Part of a small language model's weights: 10 heads of 32.
Each number is 500 + 40 x the weight over its row's rms, rounded and kept within 0 to 999. Layers, rows and columns count from 0. Numbers have three digits each. The size before them is the row's rms in percent of the matrix's.

# layer 7 MLP up, 1280x320, rms 0.078, rows 1161-1247, columns 0-79
111:502499456493501498498577467522500457465486549499517528524487519499537504513528439540460463547516536524543532543474496519460529555512543439454545547439456571484515555488534529582522485528442506427494476543530399450516491567491467546546507492
092:546485551535465483572520481545466521525573479482535510541484487525500480490472595543515503423538473490501472460527499517518443486525494458561520525472506604531448550512456483481460488516477459440457484502465506403457506503428519472536468425
095:526458498549516478517548525554458454442490530464498446474452513438523441427559425509509486514457461515471494484421406490505428499491488504489513539542465498509483495420458508490496402557520574511496540540440475485556475504522501411526522483
101:551437496452494511491542529505540524477496465537513524500481414579471495573558500460458533518488427488533485499549504474516501469525544497478499544503501572592499508516554489513496500519460482566531445443444498516484528484493458546579493504
103:568494506517434537498437542392437463525420542532460511604502570462391456570479483494461497613574381579535439550447493455502479460520501499510463513447523475525507469491506509544476483472545500518475443473452478542528487593492466544500536470
102:526578550469457573499540465557463475564588562454494537434525514404483490448517524504481504601614462491511532469564587497512503475510620500519532517519505456499533505496460462471525407491518465498495453459521541524528495595538435480500506502
098:528566552423532507519592537435527514456558546508432537447448482558472479568473407477495483427510459492492560497531505515498491559487469478496544479568525448532460484482515507461438450441583466479487540469512502434535464540545447512491501461
097:393541495467562560468441478488463568503505439535523494469559459530458520492469511543437516464531508473422476502554498558544481482482489560501513532462505479484501478514524497479480494496472584481573507513462457469525568498509522554502434543
096:500427551446490471498526496518511472474479568519497525436490482470500461605492555501493513495433495492565380497522533475475507547487533432573495526496543461500563480486483559443493496474529503474481534504481520455508431488524466543575537531
101:432495466482465549494525464508508496418480515472437500550473505476466492573523518528477526525598492523480513561453422451484453583454555486481541552535501542389500481507512535533531479529424474493521448520483497537486503554513496515502497461
095:506516527550511490500495436513515455547479575491513522515460509478491515456514485495509519514449527470519500510537447573435501447530454485598570615555517489574573467548565537466539516513507470548480477467444538466442601542500564505490483496
102:499470499506543490471638571458494500456478531466450458473427574485544449584446532531529526582501498438422501506530473542530509572427543504434459514514419523572471457532486474563502503503519509584475424514504441537526459523473500502446482430
108:493526491470527479519478475502527481573483490536428528558497498493494545458549505506438552479467474480501460524464496535515483487514514536558535468544494467549507468555444450448442480576556559502481521489498400518448548540524422502516573419
090:437430547547469540553478446506462489417476555515503498407490450552445475538450461522478512546571439462497557571502535520555549441524468539510449519507520534494538493513508545470475489492520409554487471425443507431529439491454451450536440505
106:475481442439510439474427458413534503498485532527528490540459499470539485474561498514441507565529552549548442488530574458512491573510522450508531546538462513522551463485450500516447591472466445498491481473485483494456495557502437490482510523
102:540527458518494463463459526487499490538575575468432461473467488414432493461519468507553499481559478519529506488486474506503527486461466463509492503495435484398438470482569503454460500507498571437488513588508505551502528540384395496543516493
084:490413524455474459584417480520469470485525502449562424498506581483551529515425493503482503510513498407480469495521523536498406453494457513456484546533516571479541471551493493458484502501541463557469480520510500543540519445503471454442509479
103:514503518422494518594484543557500482508502524533441531513497541477524514502550504521583566430482531557521470454499439552494494461456573469502574513509532490516480561549545468526513491545539550541521471431548481524492441469527446448477515528
099:454541542509488501479556600467531503500536534483435490429499487535461472444466492579460480507512450448556535556512486539473441454454490517534480591529463514439512517618545477481528516517514444471524536463443514530526514486443485490429491482
106:532531502471430502486557527518520513551526479506409500413556558492531437516490551496430558595472512451490530474546464536449487541484535575544485473457470413521526514455483500516408446458493499476440501482532524494462479506453482471503501513
094:537497526526495486527445439494474523505516507490493500531548562527458482525470476486469516567505454489570472518494459517497507507532532527450583502555563567436492493456425468437437439465567548493474499557456428468418522432540459529510470447
090:523526538553479569428473469520468481457474517493484508472485452518557466440482492500472534559434514534477482465544538426489472480475519524552455438532460506555538506575403456546512512517539548494453451513441522522525480495509468472496526497
105:472485387465496565443485452478459556555491564509515476491438472553457585482503540431452495508453581570541516430433481498546444490489538527468514560454458456474506585486515470485566447452470461514492496516464455441500547500452486516519539502
103:484496469479499537495478477509488480501458449567448504499491565480440521559522512515497518506459480506498436537490448592534487491547524497507443440443448524536537453530485459456539467493450596476525495519539520495460534454536493493531495543
110:546446522482457577531554561510525457536491440526484479496477492533459524479502547471496577591477465438502524501508536487509585507378482525500471543492536556512553468428520499503451564545551458608505456522475539530575482545494506588495513436
090:546540501587506505480472479519485554457492585454483477540495543495523459586429506374527480482461528443452445464507475531503537560496435493547531497469463512452511429514494526532493515496460522487414454526481461472512477484512490505481495523
110:524499511523457509501479466527461459419508489471467538510526499551487489532585441476457463519450492513572474513518480436523373539523451485480542491426457468457500455506544451453512489489539579512499537487476503468508542535498516557490515524
099:480495495534485511464533493492547588507489517520460474495524529504470460492472516482492517548509474466478436435486514480496449518459552524470502551605522443459504486523483528511403575501575462532539468497509444503522529478480468502438474490
103:513478563495467539516499509517513494541459543453467485579465539500549469589527471473486557493535464499495499456490548471546538476528430440471539562520494499583519504492500468503466532593427438569496466488505513489468501522537529506610509500
110:455451438589493524508487553552533532524438436528491464539476486497470528491546543512478502578512459446500477484493508580491532562556479473435525458495447394574514479541467486507529493519457481437497507560462420493555432564496455578543439490
098:541466425469605402445472602452495455489436535475431559465449491477546518514511500527521507440496439528488516504571558512524549512525490483543513455457447523546486509493476501509541412487571468517519478481492512432532543451483480492590418510
100:451550445527434525483496591520551481532503570547565481472482447479572566592581517425504539484513414448524447522573493511481450518539527442527467452487468505479551503529533505523536485529517487550438527608489471474420476479497554436576543422
090:587497472451513484519489403505516483535589467516466506471484450453543463542472482458504490507480489410556543408448539515464535526521482486507551551537467456419515482463515586468490496482487487475480474449486487496549496566522539571519508548
092:531482438563530515453470508468459539480483570427520515509468535459510506524440486499490458522529501490439488483547527500454553549567530492557465539538548535524474536494402449425507467522582487514470473539479553493510513492490549487453555502
098:455506599532464547490422441463447491593507493466530473483511561443533477475520388536441549544483447529512558485469419497573410457532515454483469548500473484489503621482529479568516555552489523554524537504475488480529520524482414475533479542
097:516457502513460483439483482446518522548474514545551586536403543519499513489447426540538466523520470463437442493508550421507489481479498512476512539549507523474443460517428489509558517492472542501483512510487535543423528542443507536460516507
105:554511506538537559516541508522471469522508455421425472535491494513495523411541485404562537530562481481484460530536480494541518447416478494540488512458553541525517461535458505426542478489488463599486461560563510429507552521458517476518439462
098:530561493529467486442490464432514500493426501489511499556535449486494546524407489410474492490534493530514568505471514483496464455446448480529481468471460472461555493571510478455535457563479558603534553491482561418545605576420425482516542429
100:477470452435538547476461502530454470451544488431487415595485467480514428442509544528562574464486455514477519522531551458493452539516503534546496473518501533503532483533512480512470486464485467586512458554471510515505510456486453592556503551
098:530541425470487525495502472468490482507473390507491466522473515376400474516473450513480500490524508483478465484440515474671495505511449478548459495518482462530606493571531509506493465521474517524436489529592470496466519546527482494502508575
097:566411506496469404551466489484553450505528507440524470531415502488416498453543482452463481498466490484428475477583529562436517498490449466515492466474466486513420457475489540406535454506552485485540504537471491552497462552451524537562557510
105:552447491469523527466536508508442450443515469481422451459525494564495495584534489540444447550514420499471521541523528510520432515529527513467473501480519470419485537537587502504488485500556511467471493457490564485442503513486512493486528454
100:494498498480495461471464451556501462562518492463528541515511565450421504553504435480495415476472505487451516484523535403509542485499486526508489532510468519379634471515551455540490411367452470487521537483487496466502449532551561452458543523
094:594501477510478550513488514558474481499414499400486594531447494467549449530505475462439563464521514513477515567478520509504457562497550540468547548494389517429525459457470477495492553541481525499487466477508530452449410426452473459443434482
099:473506494481521484468486558550502504545499543483519484494468460519469499485411449443513498531469508562466458498501509399534556532417539545467458514520559456535522462464500500560566475524481514489488548480483447504540522560461428525516464529
103:562549568470510468437475488469514486495465489536471503557528478529541527515497432536544558499537502565500477558491472552475525469474480478465493396429506493478496564490554557498539431538487477470425565515528527491406482449549486552434509542
102:525417414529494537504479466442587397478489539531527397484479525489514572450465509502487477560529510461471479454472540489477571527434452539478473538562514523514524537533494502478602489539442496532450571506479436479433527479451457504499527494
102:516489487467524520504497543466537530497480518529502492554470512483491531509507485501608461533483535545504489545428528508589472493541474506458541542467506419485523530544485533553500495528521461454496494495480432522480447517458552504496518472
101:518498526480569519474522567470453537535484396474450487462575560469485556505461433529463517498496468538523526454432503555513480517460555494493496533469500495476516448462527461539544499546419505500459459454498651452526472519519402499557533433
094:515484451543489446412466522474518558491495502467527476506494557502504553505500508549614393498505537438559514503540578437511503550479483466466508517504497499487515470509539509458464491538487531489509492465584531490543487550437508466429533439
096:511541489474535544536583498446491506497488493417549447462548469435519536508523458574514486483470584528478488489543481527416501415607509494519523540528498542506542478474546536553456461522479548523467507504615478434554555534484502575449526522
098:499522529484477489480498561483466460488475521556504518488469475479533602554554461499490535462505408485540547512549574537475420452513461533490500543538543515485524412501482536602488516495493484479489478523467530489435397500474525462488497491
101:566456528472567515490490476375509479529483494486480534487513489524531501494551458567521487485435544485408555522464423483554492559535533472505511530451468516456450434538566448414474480481533486454489480556444483467467519541528476455546497451
098:482470547531506543493461451539599552516421528434531473393526514552479383580574473523541513522564539512516538467511487491521462497447502517493537479500500503469456489445389491531497465470492533507532496532534484577454505552603543414478489462
095:527507572519494556490445543557449550462507498532430486507550481489462498479538551597556464513535476429461557548495478522511480498507616517426559469512526490558469400460484531536508460467517583512522524563510523506552517479458514546504520532
098:472517477494512505492485556470459567499447508498427452515498482508499508530468544470555520557478470391451536507546465464514476473507561420476542479493512472485523393445510517530522422532463532450429505524545516468490489565504503484487484490
096:510459450602512439516538506596569512496488487582478479527504484485439524512484451570465490541562434543583519532471515570498507475521542479457476548549490482427422518478474502525514456450573527442508541424480480512447536511440465488582478489
104:486417493502552465438425508427533510516556560515535485520479533535507463575491554387502438466482449554510461489502554460540542498442570489543530497575448471496509516545554470436445457512450502432454509509461457471564510445572529476558474503
103:446558504470524555498469488502537515553581521548542463424467548510468412489468468539533572522581480481554470493489469496484467480530540532494556534482491481484506442546509485534517474581501451542511540473533544521536524486442521482512445428
099:491540533482527479535528475550436445552479479489480475520489496480415443485573515486480537539461513462505472528474492522486512525524468502443452490505470532459477544503511599461474486515557470525444494547508478476535449456496515548530507439
107:526466510514525490506491473562450435549504463501466549600421498499444573499555525530514549541420581481433478497531559471440566473443428531562508424444532495520468512537512480560516505443501457532520456498523512520485503499426538519444528559
111:557550534549453535456518503459454519523491494509432504446418465423537449492505425501473412498439554521462466500493556487414519592448512522485528470557492501463518448459499504481530499481472514459520549515537523482564528465463547464517471531
103:479488519508440490450508551504547534463454442516430497481535466483409491461505508514491530558451481555508444514507540548521499474500533547517443499566552488511484504528430531528520552513472437509558457494492412564442542516470501534460488513
101:502528556546548526428496491507441574429509576445539529495509511566511386481531482464459522596481491552484445519459539480520455470440556510501503553507456505490512480520503450491555444534498464521514618488486470525507440545410435451494473553
101:561583462476506509534601475542492477510453494517514533442540481456496566452503472492521508510455536518566528503577575593506450447460553473521572562551422442471500486504524493473543528453475512391478505476524487530498461506474486476464501575
102:475549493543428521509454477585475524535492485446462443538519599519436516493488538519491483540494525484503479521517520567455560524499521480510555532500540452503453519562446558528490461517517550580537504528556507523486572488555452485527548504
104:564574525453489494482484511489525513485546493480494501594576549503480522475487440424474525440469427421473532561607460538484455460459522501531452574541482479455455478413468547479531443484516497496482535479574539559536496483507547482520516527
090:482483567459482573546509458538577496483484535535512522538479509476537489458567497503538514453520484462514514491497501533501474506486472509500553492514415507471502517510472540476573478581496447491481574556546516495483517531451456531542561523
095:532530496493515497494404483620560544485489492472447531411481514515459531454452501593464450519529542518524431547563527525520534527472469476439499412589524494494471508438395549552527502479502502480523562509500525430497539467490443520504474476
097:486461489454500561506466468457562497503465544538501526470461478509420462475513504502498482584494432535402503543520532549568491522474505577539509490529511476468466487505486446554535454483552529446514522550534493496458412508436473440492628471
099:602528540470506497428495505541480477553448475504497502506523525463509458503462532536534504427534554478504460534539485483472482457504507479462435546492454525447455529432469501519467482554530589497441482454442520482538535548449558437489511537
105:486451534552499497514432465542477472588438523521478557616563497567445481543559487487470499540454526476520542518486552486524557402541541521509539477462580476451468499529458519466536513557483467498542437498524461446533511524570512509524532512
095:476572532561530521483524398424545480561514499480549486473468470501444559520487500467488546464521512458496462580475544542487519464441441481546519517491477520506533542440543518483437542539482440489522507425497526481555573470506510509514523448
095:467532454498469477496491479485490550454511558451507487534472504520460535618438507483509516539551456505515488491559498495478463474482483478514474577505516496518484506524504447490437483537498501483443436472470525446479469458529428462504495526
099:501500458570526498485453520481438515488511495518465442459457464513530501506551552545535521522570478525564491492545429526522510373447501555503499575448464507480517442504474576527474459526484545496554473478515530506468497525522553455457516509
108:515516540541473549493472495471499533526473478541456445544442511508524474553522459553508565528530514444553499492489534514525518564431508456535594476471512478513518442522475473507484544488519504543453484442508462536542474472492503523568515541
107:532447534510435556547502511517490456492514485448527494482502531507459504484517499571522552595535443489509517493512527457479540548460609470524488535481500461515487435490498468477498432535490432461529472515496429480528476576555505578474472500
094:580462488435513482495484491439554446511428524407498438513513497468536489477432541554494557525546409472556535501500521533478521442458527458511487543559507525494464544504580573507486540518452530524462514516459501536478576408530475495497578506
096:532423508449515534514543434543467548476459468433523491451461418564480494470499512495508494506547540431501517475571568535509474518518531442480430444470563484491532483524522544499489584514509444525476586512486591490387494461480528515448475506
104:474528489486510536468515542536442560445506450587507477384497589464474525445506480569477547506528573477524458540499550593452504476506551494441518478485569560488481468523505520531496480524489510502520528494456558548461503490487567536493534449
093:567481518455508527482413570505417522441461494419570479450470556493509482511521483476507543496466493485446441533481481525518506403487483477470567459496498528473451489521508555562484522473445502406471531482492436608470464471505528521556530573
098:465565524438513538452522518500464513397474618507538510494562464476516580542461477484504458510462523493486477403503524516475449540522517606554565529546489490489501487475410437484515439583529507491443488443486509491550489543564546502455490509
100:511586565492517384477504502501481493516507451544484581524539483552526460599419504478508545495511495487447555515450521459450475484499477478550518486533544508559456468537519507468486461494526457524507523525611517490455434476592510487449488465
098:537553440537511515516501501490470489507457505448537516475499531513546432419430466483503489491485487503502516523591495547543514558491509566539443570484440537537561490511458458533493459558487485444533487464504505516520554463438523457553504494
098:474561517518537499467493474573527474527541576479496504512481474538498548485497469525566525597492466476569454527518461536496547524459496489464433485455516509452529625461461518528478477508471547473499483493499399539573445560413514533485499570
102:488489524550516498433452485556537458512489426419456573469565462554467496544489517442450591438518505492535486456548536443481469511499576478478550538518457548471531460485496501507565475545445502480499465518528515561553519555497507490503483500
105:518497475503537528500514511568528443512470539530544521495449475458474501471511461532424513468565538504453504510464502536484529554541574458529457511522517496521537549463545482432503510455506507458447517536472484451535526456459491487494491501
# layer 7 MLP down (transposed), 1280x320, rms 0.0626, rows 1161-1246, columns 0-79
111:516516473500556460452416495501468508547473470427493560466477501490512526499577518509432455499531524469499535506460423482531513504450479520558550547474472541550529577488535502539441453492465535545500482524451440506447475516517524539483467464
097:484567407471446509481468591458488479489510431565491489472549535473529432447467482489495476520450547441483472519467530429443556551546549541519476558536498553511496464529512494596423473562484499471509481573579545470468480506541508608490457482
096:479500443488432483472526541520378523501445514470523599502500490508521475492490573578473458433601516497516487476502532465490538490547541504497501427488507592503499523528459489440473531400486428376519525451509516487404521466494473490498532597
104:560480507470556503477546500512591498516482394510488500491441558519522507503482567525495532465472497555506523483526437543464422567473527501464490569528474492476553507493538485578560404505541476499554510551571499522499479521452498494564515434
098:469495515511494457456532531517562482483519468521517458453540380517611528446499539544507459353482528451461538450488391517553527542467438418543529518482499478428482561523503472518512465487524514441548535473520529562432490483602539491487555526
104:506483502496549546525497503466532506552513474561574465450467643459439529485460564495471507530509454479469581427483461544488511478503495457420466448493539500481544521452549519462484514488462562550521512465496555496514503499549503507467485494
099:527566430560573524488561481520460440503537503531511530469486476512492543545510499479516521493547446531490533490479484514526450470507491522529509532516448494507509478472436493579499453570443499590517518534536514488488499454484542534512502518
094:485531546520471506487511541464553505499453549478580535479507491569526553431525468534519433489490509568514527498417531440522523511453503454511513507510489488444439512530532520423451488533543435516503509502569492458504538499475551488477538429
090:499541572511509604557465459450462468517482510459429536501481481523538497450480459537578469474472457540530567501491461549535509476471582536536559462535465487481556537535486504496527498572471469516451567558499458481435470486563553461499504479
104:477601565522483509546491473459496486533532475541515513504518493539542515483492478468562542434509496548463509463486536543433485540562456480576512473438491553464470527502467505465526478495454514424434502531533571471460485437488529535471451532
099:468465445488422541426461497491459474462467454481537546435513477517565463511502563436493488501469527504529531483503514505476412525542560465514589526446545550530529482457525517480488582465495473505500444529486482409491553472499520407564534545
103:470380457501514430523518454504450438535527448459444417552505519535551562507419506530582550466532489593431460478483539490537445566509482519496522544472455492447494453452503506504477543491482500489537527528559486554492533592510522503493491505
113:492438546479452451499544384485528471468520542564455512495481470524524472396558522499503508453455557565516531551488470517490515535511519527525565519487548478408487566521549523481428528455551446547472462497498530467490506517448490482529449480
091:488524549540545488502498485533484484514482495526511536423548501487507587562510521470466510497474557519504505489499502501485464431464558533506457514507467545481410470477492470579503559443484492561431521485520453485503421496449417502555546432
105:538545486582455574486470441477479447477496518449520426535405524437461623531500452491450505527425546563542464494439482457484519543485536530437509529549459483515454523476523561445436565510474481483424470444458466500502547501551506507468527486
094:530510509572491537555443587487500537543520521524548555456467455555544497562484448549511398465440575511509508567523492496470464542467458484488454522512552430505531505525467505501434500548559535526513460529490417600525486545460480491403460551
095:477581507493558481427497525468505550515421490524460519527467479476501475505547482490546502458434514590475523522533488545537506495494520457511497455501542524403433520458528524529524515506480485464490497493488520502609505575419457495511534542
104:448460508476458460522449451500494546528484591508466481564457542460487529468483550439523544473575471456517584468487514468552549526486529476494506499477514502485462458524514487414522491479518537481481510531468570490558583528455461470503482539
093:533450550518538489520480473531455535475492504573523485439492484498490566502539446462539529468476561446474448489414541488498546441459487554541507529560521535461466533438480519470464570539589517483446476500450484489427522418468534424496509483
104:490544484498415450489455493536492501508464571522462456586481462550562461551504524517599569521439481451470509509485487492450489564578529534532483516449537492531536480488497467541558478518431486492415456547487437520505510498452512434510446515
122:509530514488514563531542462470438518478499473582514476507528447511457433542537484506550549465506498473552504535469547492551481404483466524495525527529550513538518536512459456498439474461485583496516557600456527509417540495480462545547514457
090:488503481470500430460566482463495487471494497468464464556532521542469550513449472487543518415521533517484538500495466517469491445540512448472563496481548529481562495489478544474561548455427530477541429495457532489494493494482438538536490514
099:526450482507513475530513536473504518462512543517468510418503463479503533518520417501519532503545414539540479483511531503511477495504495428506512489523499457469490484542511492502496488538559493491460568501544457466484499522481448500481490419
102:498561513447474457526501495549387490557493532436451488509536526589442510535433531432475580548600476496512515561526459514517564558458465479544471542453470537497539492537480484507588488570428465525543395556544599551524508562516500551554543481
105:466441539602529528536541481471470472388517501478471546498465523436498524485488535475488563529495507475501523509480571483470521565498523545533486485475573549516463440504583556534470522449496498508538456533496545517478490553483529536478529434
091:485421511473576558578514478528484516512472473510517530445504439549515443484502485546498480535522443588606503473500476453495517499527520502470502513530496455583425530564480424499468497432506479532554576553528557529522489483520528507525548514
106:468518451506494556482541524457538476452419501537565484536536500548476562477527596483471555495523465526521489562458506512455520520530423504481493512500467474491494521524579462521496467496473506507496579451548575461517495462515529484439550491
097:539473520538477391503506555577519450438513426480492516479489486462476474518510507531444560477546538507515526509456497520500539518493518452490538538495544536504504560515570494557490500482548551541445466498509462529539567521488458532511495542
104:560490569504531465548459459478545540497491486502457492544460497498511444531433489488484451535510507540519454490519487448518449562481370481451537476490411550523419498465564505468506443549469579463516482518523505515478458505487513526517556481
114:500520530500508513574525405471499543441487551459560451502561514505493485444503517527537504504551456476515549523479523468471467512478465514584570557496370528571522511528550537485506499491480584478500427558433488536551546491576443564511504464
098:541471469569492514428498455468515463482489551536504529462445519500568432498474470487505498544537573523493458472405514478486513440561538451512490557539504490533536424439535539480471502544447475523592614492500471503498574494527514499477515560
104:459496484539480538478410464543494572538482428480504573460505492493418428558508525532464556569483479481550526529495495487479551423520465579515480538480458495488442453503457527417507555516498488500500480542549497462541455474407504511494500514
089:468466505523473515492452489488458539493528514507504497461449510494480486510550493434473527514493478562514453570530466462573507538524426510449564523464517481542495531531468499417515489592516501594483445497495530448527468494488452474520497472
099:581544466561523579521538476457522501542449529424462522471509574531583490543491494506458475512492478493533521490468462423563508526574531503492606559490526484479517557499484500506520476570496447499470484495527515521505452493539522458494560525
097:437454487438535391534449491540366558539442534513497495424464522544510510503552569460499432516551530443488496483491528485433548527538489527511490493503496478455493422538515531430461479476580562516584506422526487498517474529475521508476508478
092:513538576544527396472523528509489459554500497452523453493567499533490526478537530556483415490502578475527480512540535517574519472511470524498423544466487424485446522448532530480458484492561570485544465480552430433439478464489493415468504519
108:501520407538516531520503488523542511445501551514492549485481543508476430501463553514525508538506489624545516550569536544482510449492464460499527498469515432473423556518425553589534467483522494535546564480527513438462483578526414464563419493
104:472560507548482454587458445480554503518507486445490490480504528512538559565481538512531538524527461523526572457565453528539506525514499498527516547461450558469495490554497449513511554490520569586523500489440569494524503462501513477409494494
096:481520501460431565531429537469515568523577493532488487466483509494549456533567503501495438502499469430498524404467515519541502470543480523526576548436506511504506406471547545489492511549410566523527482544490494486485475478558539451497498493
098:582574449477548482532509522481492514499494443510573507490507492437512512518515498452583463521473535429510470573505457549492528507476489512540534421514454464473536502433341531493474498535534474524453468502476597498465511491493542495498494448
095:488538495476550452506556507545514498501500489486492550499457465562498526419483504501484584483495485452464473528521485554576534539402534444523525462463488475483492499546522569563528433565429521461550517503502446547443455536565499456501438444
100:505518491524537505487483541509509545504540498515484482492428554510509527487450487492573488474505468481488483535426551563484464535547551546566474453386553406456456582528560524447532592637491450502536465556452506559523499483520509456513515521
094:560490460538564570526578479469500463520530508540516459476523496557496520549541404544558544513516440505505473504523515470528521550534529520486451427443523472499434578489563526529487543499452473545497523481503470508531454463470446518583460426
090:445520535482492455432552507475461497386581495510524504524554499561452586456546514484529463516480512436487435391483544517482454506463516530484463480511598437486490577551469492520461481453449558467461527539550533451500526522504514531532562464
100:537522526491437512460472435450473526447561474585484519494564520596468526510456464567411440564412515510481537515468454490489543494505526550533462499461426469478542514547507496473524537510504436583464541521427502498507461489470603469470495490
099:535535462481537395500471488481526442543403528412501482474532504461529484460574406486515478483500583494548529466387462585526467565510504514486547505513531514519470574507531511476562515506512583514462494469486462412462486505552489510531443467
095:510503454541527489423495489488464470474537460564495484496525524493481574483521478465576450474505520482548471513469561430534519491528546522465485576478457524438582527532489521540476520476554496471458542508568425543546566517511506516521589570
097:460467489487479554506511463440551475512503476446542463467524534468539498546574500497539553627519464593498576423549485497498490491542462510537453487453461509487515558490499453524441565491488485632473507492501509498479549577509462471560470506
100:540483497459498503469532426513523509448454599486523541515558559513556477454517459548494488536497450496553502496531444510520493476506483428515526460535527442496444547484486466478534533513536464560480527547494506488549466523446455464430474502
085:486535557503534467477578528451512542487501495576475465453451489494528497492510582466475497423524523533502555446477458499486488429472472489569449467564562476514396577494471490484471609489506474544542573496522499492462552462476551525441486490
095:484532487586463492484505501479450510593534540583490504505567503430470471467538486486484512524550474521479506536524499451633472497478500492486499456503551486526461470483509559507590509476580461532488467462473467556488483414484482411541470570
101:578466521558527468461427600521466430528506520456500518499541479463429532513507530563496517529483521472522529481466473540428511513584475533585433547449489498477429543426504436440525515506456463512503475490488522528486488423470509461558471510
098:493536519502434466501487450498536507474573530523557542498419534511496433546472483523476459458494465528568486466456603492418579382457470504557550440561426504495490540541519481532470525470445421524497445487519489526527467491492562442508470504
094:514568438464554560507545495505552479463488372486515517493499495457528550452530508550468407392589576451510450535405500487490535505490541566555492497480525522504579493449486525496452528470533568516502445493449535519433471526528470452502501521
099:509523461477481463457491527403514523489447543533527483444418512535484496518450430457529485501514492507530405473458466595502510488481456466531494559420551518527479593487506490467533527509553443438467461536564454490460545565510508465476445475
101:489480514481473542434531555477622474428555490529507504396590550513521501482536577551495500521492495436477516510448542494428460443527478480471469447554546553477524538520482466455495573546479507510472548452468499515505504426456502498504512449
095:450470499544485545478488453496455496456504524498509499522581473461558487444499505475522543487454560477511539539539435490452502511514521477502515484468463546471589492497477483455579495423407520434478512498494530440491470495512514540458457509
100:490488455487544490529443513486572428555508428498530452487489475535532563536420511458507542494397579544481563528466535485430432492479551463480459489483427512531430465463466519542523506485505535385501498570510570504491461441547512482510503494
104:584535502465496510493515414550474487525499491571486489507486426528504491572577451498531426498544514549532543400486448480548561436489504490498547532475551459480485515432595577530458473495493539450522507494469522487492461568569531503491512501
097:474480459554484491490546516441478522481562549409549545449518517477568499504507505498504470464511488578570526544460512517456515505417547494549460511557512502447528439518507433543493473550490547486478570437486507525499503488545570521465496455
107:453454462482464490467616451464614472488536454488515486544484427508527479479533493453484571404511501496534548482472528529507510540513514536527526488517501460489590535512531574530418472546543550476578540548492511470509483496479461554470441496
106:533478493531456502439468492456518499516505519513508497473516470450438589541499431568421536508495467511484485526543460483460532481466519468476464491494517570559545572463487463452428516627517447464513505497446563524475590499436441531514502523
104:507532535452503492492540452507483471487550458540447401505579555443531447531560437517534514484472573527455552478426502494533448405491546528476496532551445492522553449531495458471477547437452445547564480494502488463482531525487500470476487411
095:463441517477493505480505492454538472489451514489506450458544527460531451479492481466570445515519531527543515324498499531504480550597505461533494474405461493516521585455514528494458501512465491535500542448483485447505582471505489522470521557
108:483477476519556522462523498415542485505511518490502499443482525558481486499510548513508504542564517481456508521505481530512461521512464472488460475474477474480484473470522530514447510489505490492377514512498472484508559484462559549483509504
102:492531524528459548455457471514530472448510510514533498447491550484460447499426579546481516489505522536463476533452504548455488530488523489482516539433533468512523508480466555474473537510498535463461527550413492503502576473548543488417445493
111:559467462572524531457522437423493486475475496497500537497483472564477527527500495507459489545497568521507510481447464430514525476454496534470558520574435461546508465533468446433516513585539412518500430532496538539500464550431503451496512495
094:544547493591472425461542501463450508545553489483491432465550559549495521518538493537491508518541582587586472535566503490554529494530530442469474521540569457485500432460448542505383447451464486450579418467480484474488471468543542540503503521
096:491528465560546546455523536485444486474531564528493497505498455494527508563504486414509501499502539424545536547408480512416476461488547564507426508512532530509589485555537467420451564542520537479475463585502545524486493465511441526459469489
096:490529521484464488546500541475496543458432426456467488519515525440499546438449560492492501509477572481572484473532464498502526501520533475415450497517510554564536487511439530491515470487492493484489573528532427408483599530489530530482422472
102:519539589552464545501447505534525550521469517479428489473564450487512531491495486523479471525518466434630532468461496499505529464516493540498474462494481442519451541454560537463473478528550512482518476569512504562416529447524502518439506454
100:456546449538483478527497518524449454485383570487457400444507515442497472482529494512540497504488467479497473530544470417512546476527463546433492520466490475496518496466504471570538462511513482475525545592476495570505529505514474521541556444
097:554538548496458446412533524510506433511483466514514578543482509498425465473484383437548534488454422537555557499505470494549448455503495561499496480504484457550538485563583557497550448498531481523473506540501485462478507471551533556555508512
094:504491509502594476457437505507551529524484434607505521523478580481554435525542513502527501509529527528514518514442583500466501498563385499475477453525538546482489541530539531540598517436462501462497555524512497541505492557488504467476498442
098:541542547414479460423575440587534531485501435476472539478537592465409536572492492436529488486445546436480479578455577532478507501526531516491514442529516454488474496470583430514495425468552507530413482497463490461466501501550476453495510482
109:460515547528532542452468470462458506424445540454482469511408472489449424560516491538547509508515562489471446510511435481498487522503513552543521466523546544601527513476546460509434432495477468583453504512477512514476396524477510477562554563
103:487479514515551492509526495499476510530521403445508467479552527476479552466504469529540568473524462423451512500449467503470521496498503490561520520509420536572460496518550483521511521546507502539502508476480534512406454509490459513453481572
099:498485493517534485510560478482463499535432493525470479519513520498516514496521515490487457518533490531477422493498484533578523495531487580489409473480513462508500450469430502503475498539491462536479508508481565427479460567455539498471487445
095:483570491494568554496504555571488500535515547557553531510517617460514517495509454539448540482454501569474491549441442454504570524494493442552533495501464505504472539523495506526512450449495507517532429465527435574560502546529454452476478525
104:457499432489535489513507496398441474465525528488522442506491559534507528534485470522501578444553495543541518510476561452452499478466474556506491537494524557461594505507520553449466530491464490443505501430500523517504423543586553535506595578
092:521520474606436463528537452409517546470475524529496551522526524535445569550506532456498529506515536449453475492519432568522488504527473521423511456490458489485513527510614511473486508447549479495518488467515469526478546514512489408516460504
089:491470493441564489563449507463469584512531477539523461421464495559483423495571483529467507494462477552494506501508463476425522437453554386448442511506501531479497533540511511575487545472421570482528480554450404466440479458499482516467484481
099:478499546468557504493438484494588462515537528492522495522515484529542473504507443507423474492554500530547474431490518496557476586521495541494445486453483539492493496567473539531554466485521495584586453447450486512464551519524502446440483496
093:603487457466486514500562524479468468467472508526536476477483514499507555574510426502513507494537463522525497446480546524539599527525472544476488539510508410526596420473490557470456522558516473494459519485569517444480487617525473504443529463
096:507431537522538560531483539529509442464460507510482393469463567517482567529540513524469486468602423453501467446533455465510524465498504536477467512472472467520447442555468467472427408591451574517522470486478460523466492462516602536542519575
105:499448497475459453473485588458495546517524522587542451533525532534528527590495498486535547452453446513527519531535501523511504528419435524485551561519518517468527521449500494425468553494518431475421428462479498502467462513509515514484527569